{
  "n_kv_head": 3,
  "d_mlp": 320,
  "norm": "rmsnorm",
  "positions": "rope",
  "rope_fraction": 1.0,
  "init": "normal",
  "optimizer": "soap_variant",
  "beta1": 0.95,
  "doc_mask": true,
  "dataset": "wikipedia_en"
}
Each number is 128 + 32 x the weight over its row's rms, rounded and kept within 0 to 255. Layers, rows and columns count from 0. The size above them is the row's rms in percent of the matrix's.

# layer 11 attention query, 96x96, rms 0.153, rows 33-95, columns 0-95
size [ 69  52  63  51  75  63  73  68  66  70  68  84  66  97  87 111  95 137 136 132 140 137 148 141 130 141 145 146 148 133 138  54 136  60  78  73  68  74  62  73  72  85  81  74  78  79  86 108  53  73 103  83  85  81  80  84  87  84  84  81  78  89  83]
[[144 148 118 159 140 183  92 162 104 161 150 126 114 135 131 104 140 127 153 160 129 104 162  76  68 119 193  83 147  85 107 125 135  75 124  76 123 106  99 105 177 136 174 103 177 118 130 108 113  85 135 115  72 121 126 164 149 108 136 124 130  53 131 171 195  79 128 180 202  91 133 102  82  66 126 105 109 105 158 150 109 128 118  98  93 150  78 112 175 116  93 174 100 112 131 141]
 [140 173 142 102 111 127 113 125  38 102 126 151 103 177 140 104  52 114  86 197  90 130  82 133 121 119 172 131 147 157  92  92 126 164 106 106 121 137 121 155 163  71 144 128  93 138 117 153 111 149 118 109 171 113  66 131 123 161 131  98  92  52 107 109 118  59 129  87 123  62 107 142 168  96 151 127 121  94 153 129  94  96  64 116 154 103 114 152 106 182 121  96 158 136 122 174]
 [130 113 126  91 120  77 133 128 128  89  85  75 142 168 128 135 132 140  92 133 138 132  87 132 144 151  97 187 142 170 174 149 128 151 119 140 121 137 142 167  84 133  80 148  41 124 152 138 118 174  96 140 131 139 178 136  97  75 135 175 139 143  67 122 100 205 164 111  77 134 141 166 164 190 133 130 128 163  54 104 123 154 210 107 170  87 150 103 110 111 151  95 161 140 108 120]
 [ 86 127 152 185 167 153 163 107  90 128 115 101 146 116  91 121  94  93 148 143  79 140  72  92 141  96 168 146 210 126 165 185 120 120 122 152  41 103 149 166  62 130  87 182  97  96 108 160 109 128 114 132 156 132  91 109 136 110 113 131  97  78 103  97 148  95 105 108 117 151  82 119 115 145 186 160 132 112 160 140 155 129 143  66 152 130 163 164 154 121  71  88 151 125 116 180]
 [104 147 149  80  93 110 104 115 134 104 105 122 163 157 141 166 118 160  96 134 134 152  72 189 170 179 122 177 153 146 142 180 121 175  86 141 141 114 138 146  88  80 108 162  93 108 131 201 133 172 119 112 174 144 124 136  78  69 118 166 107 162  92 140 120 211 163  75  90 151 124 128 140 172 142 154 146 158  89 105 133 125 161  87 128  78 187 103 124 124 112  93 183 155 146 115]
 [110 112 145 150 146  71  84 146 179 146 138 130 130 117 165 152 128 133 150  80 152  99 191 106  78 142  95 127  67 156 101 115 127  98 111 145 138 126 163  97 101 168 145 156 152  42 133 107 103 121 101 104  78 115 141  99 151 114 170 163 124  60  85 198 185 116 115 144 116 116 142 123 124 192  89 116 164 117  46 115 126  92 121  86 148  92 180 146  86  96 114 160  94 125 115 141]
 [127  94 121 123 141 101  93 137 154 137 110 137 127 127 160 168 150 137  75  93 141 145 101 168 172 166  94 201 145 130 170 145 111 135 104 182 106 118 154 184 142 154 107 117 104 126 182 114 131 161 104 135 145 153 141  94 125  86 168 124 119 117  94 126  90 205 126  53  85 210 129 125 158 146 151 149 144 124  75 144 152 156 186 130 163  83 119  60 118 114 160  68 191 110 111 135]
 [ 66 132 150  77  90 106 162 156 108 108  68 120 186 135  87 119 107 160  93  92  75 113 179 200 147 131  96 154 162 126 167  63 158 202 119 166 129 170 134 160 119 140 167 113 127 124 176 153 139 170 117 111 200 203 101 123  91 112 148 150 127 156 147  70  92 142 130 145  61 119 151 124 133 150 146 121 156 109 124 122 144 125 146  98 109  77 149 149 108  97 128 103 150 127 107 144]
 [121 132 103 115 121  61 166 140 131 140  90 208 140 150 168 176 124 106 112  71 151 124 113 178  94 121  64 184 122 144 165 175 121 176 139 144 133  89 157 174 102 140 146 165 105 161 155 140 113 158 134  97  98 176 176 144  90  85 158 145 110 173 111 129 138 170 143 101 117 224 153 159 123 165 184 146 140 150 106 131 138 144 191  96 141  81 152 128  97 116 137 110 148 104 102 101]
 [129  86 117 153 203 103 122 118 179 115 116 131 141 111 145 148 101 134 152 109 174 158 101  82 146 147 165 171 105 133 182 144  56  65  91 195  75 126 126 102 106 132  92 207 126  69 111 146 155 121 145 133 122 134 122  71 151  62 126 127 186  69  78 142 115 150 128 130 111 118 159 106 154 132 130 176 138 122 113 109 139 150  76 120 174 112 139 109 134 204  90 152 117 132 121 119]
 [ 78 124 172 108 179 113 107  97 138 108 168  98 118 105 155 125 139 113 110 131  98 129 168 155 181  76 116  97 148 132 138 112  97 251  85 185 133  86  75 122 135 127 111  68 140 188 172 114 152 166 145 118 198 122 165 157 115 123 118  99 174  92  77  88 138 117 119  93  95 153 126 155  94  80  92 129 104 166 138 127 149  91 182 150 115 144 117 103 122 116 108 102 144 105 135 128]
 [175 147 123 132 117 150 131 101 198 128 134 101 149 104 124 148 117 152 172  96 113 125 156  93  72  76 113  89 133 138 164 202 120 102 145 117 151 128 213 159 126 124 155 183 104 102  68 171 135 103 141  54 116  96 109 113  99  99 129 144 130 130  77 154 116 148 102 108 175 121 168  45 127 189 161 110 114 141 150 139 178  97 168  59 105 140 150 117 113 139 146 101 161 148 103 138]
 [147  68  86 204 135 110 101  88 133 121 138 133 138 162 117 124 141 140 111 159 127 169 153 158 109 154 156  86 127 181 140  99 102  89 111 147 172 144 149  97 114 128  98 165 136 148 124  70 112 154 144 160 124 158 127 148 130 129 103  61 135  56 114 144 166 136  87 157 149 122  97  64 128 112 162 132 100  85 146  93 143 147 108 112 173 132  70 153 134 229 117 202 142 181  84 129]
 [ 89  62 156 154 142  79 150  58 124 191  88 128 116 167 158 173 124 167 123 146 167 134 136 156 102  70 113 141  52 155 162 121  98  96 132  95 193 131 188 125  98 113 192 198 144 155 104 133 145 144 113 107 148 121 158 119 125 114 132 137 129 190 169 181 113 147 106 117 113 147 112  83 140 136  92 159 107 150  97 134 157 164 116 147 107  70 155 106 100 139 168  80 147 153 158 130]
 [125 184 168 127 101 151 118  48 114 145 107 163  82 143 126  47 170 139 134 127 129 117 138 180 119  90 180 119 124 115  57 105 154 114  96 153  95  97 143  48 161 107  84 128  53 142 123 131 168 108 138 130 134 160 169 141 146 103  99 135 104 107  93  99 101 145 114 141 137 103 172  97 114  83 125  90 178 102 221 158 109  94 127  99 104 139 114 119  85 158 106 124 102 103 115 111]
 [148 149 165  69 160 108 125  38 159 126 148 138 146 112  58 138 148 127 134 162 125 149 116 148 112 100 132  80 142 150 105 169 155 119 143  95 178 133  88 119 156  91  80 164 106 128 147 117 105 191 120  95 143 133 115  94  98 114 158  96 116 110  63 139  96 180 100  78 105  82 161 107 165 117 133 108 130 169 198 182 120 134 158 108 105 109 185 137 128  72  88  81 188 113 133 134]
 [130  78 109 126 139 133 120  88  51  88  97 158 146 167  83 116  97 152 118 134 148  88 160 190 103 116 149  96  85 143 145  70 148  99 152  91 155 148 100  49  88 128 126 111 150 185 133 102 126 158 146 106 149 160 208 131 155 147 117 113 110 134 132 134 125 124 109 169  77  80 127 112 127 111 138  98 157  88 159 107 209  69  80 137  86  98 137 200 102 142 129 154 124 139 117 136]
 [165 130 121 103 110 126 124 106 149 152 112 136  83 124 112 120 149 128  89 167 151 144 223 124  68 151  82 101 133 145 140 123 133 141 135  77 108 124 147 157 118  83 125 147 145  76 133 147 142 163  83 128 101 174 152 140 117 178 129 143 110 161 194 173  79 144 155 141 159 149 131 135 127  73 124 126  60 106 104  93 163 153 181 151 203  65 151  99 171  78 161 127 100 159  88  73]
 [153  74 140  87  98 137 182 151 134 148 155 102 118 184 134 139 138 121 123 186 128 178 125 137 117 109 141  84 107 174  73 101 134  92  73 144  79 108 155  92 177 125 145  76 160 164  96 125  99 139 122 132 209 125 115  69 112 171 156 167 192 125 127 144 114 172 110 169 126 101  76 150 116 101 187 120  72 160 119 169 169 143 111 182 160 161 121 138 139  93 118 121 110 112 116  83]
 [156 112 128 137 135 142 137  77 137  82 185 130 183 113 127 130 150 112 157 108 134 102 119 124 114 120 117 174 159 161 134 118 119 172 161  70 121 117  98 111  62 117 124 131 123  97 187 172 163 146 101 145 119 129 161 172  81 150 127  69  76 139  96 165 164  78 133 130 153  87 120 179 173  70 160 163  97 130 189 158 137 125  76 222 104 179 159 109 107 139 126 175 117 141  95 126]
 [206 118 141 121 119 164  87 118 152 106 167  80 169 143 144 129 100 173 123  67 117 113 159 112 150 140 191  77 153 101 209  82 128 125 171 167 128 132  86 134 120 196 154 157 117 157 128 122 129 157 166  18 119 155 166  90 154 133 143 149 120  89 109 135 138 157  95  93  89 106 145 167 113 158 162 141 116 118 134 117  84 134 145 183 170 119 164 107 100 133 115 106 113 105 156 144]
 [130 100 131 116  66  45  95 129 101 118 126 120 140 179 123 113 167 106 186 109 125 180 124  94 124 108 102 115 150 165  93 160 196 131 166 131  64 160 139 115 132 127 144 144 127 146 130 170 123 136 137 100  91 221 106 154 136 151 142 214 133 149 130 115  84 160 118 140 167 144 101 141 116  70 128 148  80 169 162  97  82 136 123 106  99 159 115 150 150 153 103 113 127 149 190 195]
 [131 140 119 129  98 126 114 161 128 115 144 116  71 179 163  65 202 129 117 125 101  75  90 136 102 130 132  93 122 145  63 156  70 138 134 108 136 132 160 151 128 149 123 181 104 105 143  79 145 170  63 160  78 145 118 173 165 134 136 140 128 126 152 117 138 129 102 201  91 106 110  37 196 134  63 154 106 125 152 117 130 136 130 136 101 114 106  98 137  65 125 125 122  86  75 155]
 [120  74 143 139 105 105 137 132 129 118  85 145 139 116 142 148 175 136 141 165 107 131 131  98 135 178 133 118 106  71  82 173 110 115 168 123 175 127 102 149 111 103 201 125  74 133  91  79 125 150 137  94 131 118 122 159 152 115 162  78  60 148 149  84 117  53  78 110 135 169  90 102  83 130 151 125 137 127  75 140 151 204 121 119 130 121 187 134 168 164 128 141  40 169 124  93]
 [123 165  76 101 159 166 141 121 155  86 113  98 140 151 144 102  92 103  99 112 172  80  98 139 157 142 125  67  85 131  95 131  89 161 142  90  94 184  84 189 104 104 133 138 146 126 147  98  97  70 151 136 131 178 137 105 152 153 144 132  90 158 202 174 101 122 103 118 159 135  92  87 206 100 150 130 153 162 128 118 120 130 156 102 153 139 136 180 207 140 125  86 151  61 127 116]
 [ 78 184 131  86 108 149 146 102 100 143  90 148 135 127 102 128  76 127 144 134 103 118 160 142 132 109  71 143 130 105 172 108  87 115 143 125 148  96 137 147 114 111 117 119 142 155  89 149 175 208  75  96 109 114 120 127 130  64  85 195 134  55 103 138 175 170  88 132 123 127  74  86 128  99  78 153 200 121 153 110 181 149 148 151 138 164 124 180 156 134 201 109 126 129 144 162]
 [ 76  93 133 108 176 131 148  99 111  48 132 134 133 107  73 110 143 166 135 139 134 113 143  90 126 181 121 127 190 141 176 179 139 184 102 104 110 135 123 137 163  89 153 142 112 112 120 105  84  96 131  95  75 115 142 131 132 111  71 156 202 190 129  85 144  73 145 116 132 101 110 129 110  91 117 147 165 139 196 181  75 181 148 121 131  86 102 143 143 176 107 143 140 110 114  70]
 [144 127 147  86 110 130  98 140  75 156 159 140 158 116 135 194  87 106 135 198  56 173  93 215 138 150 129 155 112 140 101 134  86 185 101 100 124 111 110 152 157 159 119 139  76 111 116 108 137 152 129  80 116 106 128 119 117  97 172 128 128 103 141 153 100 169 162 105 123 109 127 153 136  46 144  66 170 139 119 123 102 129 124  69 121 144 169  77  96 157  99 126 167 102 147  55]
 [115 190 196 126 119 127 126 102 171  95 161 131 149 108 143 130 159 100 141 126 130  98 174  97  72  98 113 124 161 186 168 162 150  97  74  81  89 171  74 115 114 127 144 135 112 129 109  68 113 165 237 122 152  51 140 126 116 129 131 134 131 115 141 134 113 179 140 144 170  69 114 155 151 126 112  78 144 129 101  85 163 139  77  98 105 104  91  87 139 134 135 127 115  80 152 136]
 [171  91 111 105 105 219 186 139 135 148 120 155 116 132 140 113 125 166 135 168 121 133 150 169  97 137 145 113 125 165 133  87  53 145 116 115 129 128 159 115 173 132 168 158 156 117 144 128 150 104 151 156  27 121 131  60 131 124 110 103 178 128 180 134 174 143 157 103  92  90 114 160 107 150 112 136 106 143 116  99 100 132  86 140 122 147 125 138 157 205  56 191  90 119 149 167]
 [125  88 110 127 136 108 125 121 132 128  89 114 110 122 203 104  80 174 142  97 137 160 143  96 158 141 137 205 120 118 166 112 135 151  95 127  75 117 171 190  66 167 180 108  79 115 104 158 125  98 136 144 126 166 171 136 136 126 124 146 107 117 117 147 134 111 142 111 134 150 126  80 137  89 121  70 113 128 161 160 113 127 118 176 113 138  28  65 114 124 202 170  85  75 145  89]
 [174 135  88 127  93 129 144 166  99 186 153 140 120 113 195  94  64 127 186 178 131 119 164 174 110  53 117 119 155 130 109 172 119 147 108 141 127  74 114 120 129 148 118 157 152  89 140 101 183 131 149 141 125 103 128 174 114 157  61 164 163 113 108 125  53  96 165 114 173 154  95 146 115 124 156 135 176  99  87  97 132 183 141 135 140 167  72 163 149 118 102 153 147 166 120  77]
 [ 99 138 197 151 125  95 147 120 129  68  74 103 149 176 136  90 122 159 112 135  78 126 148 142 130 208  95 111  94 100 175  76 170  95 188  94 134 101 151 156 112 128 139 101 134 130 186 146 138 147 107 110  95 169 144 103 159  97 171  94 128 131 111 137 192 165  92 103 109 108 177  88 126 149 107  79  75 181 142 168 104  85 112  83  74  82 116 135 122 126 155 125 135 112 154 159]
 [116 141 169 164 148  87 139 107 158 144  90 117 127 146 103 175 152 142  76 205 136 120 111 138 167 156 121 108  61 101 163  73 182 121 172 105 157 105 153 180 146  99 114 109  82  94 132 149 125 183 102 138  65 149 130  72 122 116 158 111 141 125  99 104 162  75 115  89  91 106 128 123 139 166 125  97 144 159 132 123 158 105  81 110  93  78 103 128  81  70 128  85  64  82 117 161]
 [156 113  97 130 115  75 161 172 178 134 133 175 142  92 151  41 141 125 136 101 130 164  80  95 129 111 163 138 195 122 130 124 103 177 132 155 114 106  62  85 102 151  91 190  90 161  75  88 126 146 124 153  92 102  54 140 115 122  94 131 123 121  97 148 110 102 106  81 143 153 103 137 145 102 170 140 129 140 151 175 143 175 126 148 180 149 105  98  76 103 109 147 203 139 146 119]
 [153 178 107 113 122 162 132 153 106 174 138 128 160 130  75 122 127 145 154 107 138  98 111 139 130 102 106  80 135 142  96 216 106 148 124  98  75 142  87 141 123 164  79 136 178 139  97  81  62 155 130 135 122 186  94 154  53 162 109 161  99 141  74 137 148 130 139 116 139 107 105 217  98  92 145 154 124 117 160 133 106 115 168 111  71 117 135 171 118 138 190 100 196  98 141 119]
 [141  90 107 156 112 119 113 157 131 113 182 131 118 112 152  90 121  92 115 126 159  70 128 137 102  34 130  97 155 130 105 168 111 114  95 160  90 131 148 118  86 122 134 155 118 153 115 155 171 124 181 111 169  66 130 151  92 132 105 161 144 101 144 124  90  86 176  81 135 170  87 185 139 117 177 147 204 107  87 108 157 178 172 128 175 189 120  85 176 101  86 147 118 104 100 118]
 [146 112 109  98 116 142 132 139  99 170 159 129 133 120 157 166 197 159 169 103 138 168  93 103 147 104 143 147 166 130 126 124 164 164 126 165 152 150 128 162 135 149 131 171 151 113 114  96  78 128 110 168 113 100 103 123 131 193  76 123 160 123 106 173  45  79  81 130 150 145 105 125 117 142 114 191 114  93 101  92  86 127  48 169 122 194 147 146 104 171  92  37 145 155 121 117]
 [151 100 102 112  88 126 148  73 125 140  66 142  54 146 163  74 119 125  89 127 138 161  98 119 102  92  95 111 114 119 155 165 153 228 162 120 113 106 137 146 102 106 109  89 129  94 157 125 108 162 108 150 112 119 118  99  95  78 160 102 134 105  53 177  92 101  91 126  66 115 146  97 118 146  53  81 109 161 132 170 154 102 141 144 128 124 166 169 120 123 155 106 129  88  88  84]
 [157 131  94 159 111 173  97 146  92 136 135 134 123  79 118 147  78  59 163 113 136 138 122 137  81  75 149 112 123 138 127 191 101 177  81 158 151 176 147 107  97 122 124 126 194 126 126 105 134 115 203 120 174 107 132 170 125 145  71 189 138 103 117 140  42  80 153 178 154 137 130 149  95 130  88 125 178  99 122 124  80 185 117 149 164 136 135  97 160 157 123 108 124 169 134  85]
 [170 106  84 130 188 139 135 153 114 141 140 143  51 122 127  95 108 103 157 161 159 154 144 112 124  99 138 118 123 141 197 208  49 194 160 109 137 166 135 130 124 147  58 103 137 202 114  73 144 167 131 152 173 109 129 134  74 107 162 110 142 145 121 134 153 146 147 175  61  80  98  76 170  90  98 120 147 124 144 168 138 142 138 122 147 146 122 170 101 109 144 158 123 110 135 128]
 [168  78 137 129 128 151 124 123 138 214 122 111 126 164 155 155 166 126  70 156 191 121 118 128 138 107  92 106 152 138 117 188 151 174  75 151 136 124 132 153 114 123  58 200 119 100 125 156 112 129 161  64 161  94  88 120  94 130 155 140 107  80  96 134  78 123 132 123  92 142  38 116 121 118 123 183 130 103 189 147 138 136 203 110 139 151 158 154 135 127 109 136 151  78 151 142]
 [172 119 136 110 168  83 150 129 170 133 121 122 181 105 180 113 102 133  84  70  59 122 143 136 146 147 142 117  67 146 113 107 158 134 112  61  91  83  96  97 130 182  94 103  68 199 170 152 149 108 157  97 108 148 146 138 138 158 140 128 177 113  77 116 117 181  91 116 101 170 115 139 164 134 166  76  92 148 111 175 154 110 161 114 155 136 164 130  78  99 133  81 178 128 117 115]
 [119 142 185  99 162 126  64 111  86 108  92 170 163 133 106 117 120 194 126 148 182 112 166 146  90 195  85  88 130 117  89  88 164 118  94  98 134 150 121 124 160  76 166 116 117  89 161 131 113 142  74 113  92 142 126 132  74  55 179 109  64 134 148 128 168 151  98 131 152 105 151 141 131 151 152 115  84 143 120 173 156 102 138 118  58  62 112 102 120 106 142 153  97 100 150 136]
 [144 105 139  69 128  85 175 121 134 119 116 164 101 114 153  90 134 131 124 158 122 125 176 117 118 117 103 151 157  44 131 120 145  98 161  93 157 202 169  74  40  90 149 113 155 164  95 151 133 155 181 106 158 144  93 114 108 158 142 100 110 109 101 126 190 136  96  99 109  93 127 144  90 147 142 104 110 194 100 149  71 145  88  71 122 129  71  97 110 126 122  77 142 158 100 105]
 [140 144 139 114  92 154 138 139 134  61 148 151  98 100 181 126  80 114 113 109 120  89 168  51 166 225 116 119 111 130  67  84 125 123  90 114 152 210 101 123 118 114 142  99 117  91 147 167 124 166 134 143 132 141  92 174 132 132  84 102  47 159 161 180  99  99 189 146 129  86 101 160 124 140 170 164 134 110 101 104  95 139 135  96 156 134 111 151 165 133 112 112 107  83 137 129]
 [ 81 160 168 107 139 141 128  85 179 154  77 123 163 165 122 111 177 129  97 102  97 131 124  99 128 112 124 158  98 132 140 139 133  90 145 144  52 147  79  95 105 116 146  81  77 176 148  98 127 143 101 120 120 145 162  34 154 166 162 100  92 149 119 130 174  86 135 128 111 133 130  96 115 144  51 117 106 153 179 134 166 170  53 125 140  50 137 145  88 113 145  94 102 120 152 126]
 [114 166 115 144  74 176  89 158 104 170 233 154 112 124 144 124 118  95 105 110 161 105 119  98  81 116 141 141 148 159  73 202 121 152  84 152  77 173  89  99 134 118 110 125 144 140 116  92 114 137 147 152  83  78 106 147 113  94 142 151 128  93 155 135 117  87 184 133 154 112  40 155 112 112 130 176 168  57 129 119 103 165  82 108 131 158 167 140 138 158  97 118 129 135 144 112]
 [104 123 135  64 184  78 140  86  88 151  45  73 169 106 119 146 145 154 125 124 118 119 162 160 120 156 114 139 129 100 149  69 163  97 163 169 142 136  98 122 127 108 149  48 110 111 152 126  94 139 158 161 120 133 103  78 162  82 183 105  65 146 139  74 177 156  83  95 136 100 208 120 127  69 141  95 139 180 103 145 129 146 146 131 112 136 117 108 108 134 145 116 135  82 127 138]
 [120 127 123  94 153 108 179 144  62 143  96  78 166 136 154 184  87 151 143 114 150 142 136 133  84 191 132 122 145 118 151 113 123 191 118 182 112 167 107 140 117 159  98 123 141 106 104  87 111 158 139 194 189 102 114 104 181 133 185 148  45 155 111  61  99  96  78 151 117 128 185 122 144  72 131 144 137 126 137 135 131 130 134  99 146 161 103 185 134 106  87 148 114 132 133 191]
 [132 131  89 136 176 189 135 153 134 129 140 152 131  91 114 144 145  76 209 104 166 101 106  86  88 130 152 127 149 120 112 136  91  90 110 137  94 150  89  80  88 161 164 143 142  97 135 103 131 145 122 116 152  51  82 143 104 128  93 149 137 130 125 117  74  60 169 162 163 187  84 139 154  99 134 139 161  80 141  81 135 142 175 146 177 164 103 118 147 183 122 174 105 153  73 170]
 [ 84 138 146 109 102 122 141 108 113  54 133 119 158 147  79 103  74 160 153  96 147 177 114 150  96 164 114 113  93 117 115 167  76 100 118  85 159 132 102 113 159 102 164 136 109 129 107 175 125  97 139 165 177 157  69 162 139 164 127 197 163 180 124  96  39 113  85 102 111  91 127 146 140 141 127 151 154 104 120 150 183 153 184 152 113 117 172  79 144 142 159  86 109  67 132 120]
 [112  99 145 136 143  88 125  99 113  96 127 136 117 155 166 183 119 179 130 114 143 154 102  48 102  70 130 137 172 168 208 133  93  91 109 183 137 109 118 136 121 154 159 126 147 139 181 167 151 121 111 147 148  93 101 109 119 108 150 103  91 207 164 128 111 174  97  83 126 131 127  76  80 108 145  94 155 155 148 109 100 136  68 134 129  84 180 160 139 160 175 165  89  78  88 134]
 [ 89  93 145 122 136  99 174 117 121 123  95 126 113 143 144 112 162 192 124 164 114  98 152 145 108 128  70 156  92  67 123 143 121 101 159  62 161  39 180 143 156  94 120 130 155 109 164  73 115 155 133 158 108 160 171 128 129  49 167 151 105 119 137  83  99 128 155 114 179 115 127 142 128  40 156  87  96 120 147 101 168  85  96 143 139 126 138 108  93  79 146  88 153  94 129 124]
 [118 130 186 158 103  88 149  90 110  93 116 141 125 136 113 143 137 172 126 140  88 103  85 122  64 164 140 153 107 138 129 108 196 134 128 122 116  86 147 100 187  95 152 159 133  99  71 151 154 132 167 126 131 182 165 115 140 142 141 110  74 107 160 191 158 167 144 169  71 169 177 147  82 106  73 141 142 129 179 150 114  85 101  97 182 175 141  86  93 158 154 162  81 104 159 138]
 [ 70 187 117 148 109  94 122 133 160 186 146 184 139 170  74 148 120 103 118  79  99 102  95 175  86 174 114 112 104 150 125  94 124 142 155 146 178 145 133 196 160 166 109 105 141  88 108 125 134 101 156  93 156 128 103  97 179 155 180 108 170 129 128  64 156 143 147 128 162 132 100 149  97 146 153 153 138  81 156 105 113 121  93 138 132  51  41  90 140 132 158 157 117 141  93 135]
 [152 123 136 147 149 143  68  89 123 130 138 142 121  79 172  82  73  89 120  83 200  93 115  92 103  81 141  96 148 124 121 145  96 180 128 119 115 145 140  74 157 161  73 139 111 121  53 135  58 112 134 118 148 111 146 108  79 177  85 159 158  96 176 144 145  68  99 111 160 175  95 149 115  99 144 162 151  58  76  62 142 131 113 148 144 139 146 113 135 148 134 150 112 133 105 130]
 [137 138 117 119 136 111 134 131 170 125  83 139 175 119 125 167 178 124 143 134 140 124 156 132 168 108  79 112 125 165 134 131 166 191 139 114 170  68 162 127 185  67 120  49 109 127 122 115 155 111 145 129 119 145 132 121 119 140 116  49 117  65 126 200 178 145  73 158  95 133 103 124 139 122  97  53  93 135 108 152 168  86 106  85 151 149 127 179 139 162 164 100  74 118 170  93]
 [203  76 144 164 106 130 160 169 121 154 131 110 163  91  97 145 113 124 155  29 201 115 109 131 118 122  53 105 123 112 165 147 164 128 140 136 105 152 117 104 126 168 127 142 129  88 107 181 150 156 154 157  91 132 179  99 157 161 114 169 139 109 126 159 147 114 166 130  92 125 118  77 112  92  71 107 146 139 159 138 148 177 116 145 168 159 123  44 161 156 131 120 185 161 104 130]
 [123 114 180 101 109  71 152  95 176 151 168 136  92 122 167 164 160 159 120 115 125 100  89 128 156 243 151 125 178 102 111 132 112 159  88 142 141 101 167 142  89 126 120  95 152 139 137  89 133 117  41 134 192 118  99 139 132 123 155 112 152 102 216  90 136 131 132 112  98  94 167 142 158 139 141  71 142 129 122 131 171 117 129  98 139 150  85  86 147 114 118  53 111 126 108 115]
 [ 96  94 112 107 127 171 201 160  33 121 163 104 179  76 113 164 101 124  97  74 144 138 132 111 169 105 160 124 184 151 115 148 121 113 132 168  81 121 174 105  79 141 184  96 171 131 116 100 120 135 153 107 170 124 139 160 111 155  60 150 111 152 100 144  98 127 112 144 141  38  97 129 141 110 110 139 101  67 162 105 112 178  94 105 140 105 119 134 138 120 101 175 129 142 119  87]
 [129 132  83  77 100 107  66 143  89  79 116 101 103 124  71 193 100 122 157  98 131 119 141 101  91 130  83 140 152 161 158 105  69 155 119 161 114  87 168 122 142 161  99 170 135 162  90 104  99 173 158  81 144  63 143 127 111 129 189 106 135 148 146  73 116 149 144 102 170  97 132 144  75 128  96 126 148 109 131 183 156  72 115 144 170 161  76 122 200 130 133  96 121 166 133 149]
 [151 131  36 116 131  99 155 102  44 140 132 143 100  85 105  91 139 104 145 141 108 136 121 154 133 141 191 110 133 161  98 169 103 119 133 134  81 158 100 127 138 114  62 155 150 115 140  82 114  68 152 139 116 111 101 138 126 143  90 157 150 119 140 120  82 111 172 168 142 144 143 126  95 161 147 144 137  81 139  73  83 135  99 239 165 166  80 126 127 184  89  86 141 132 113 117]]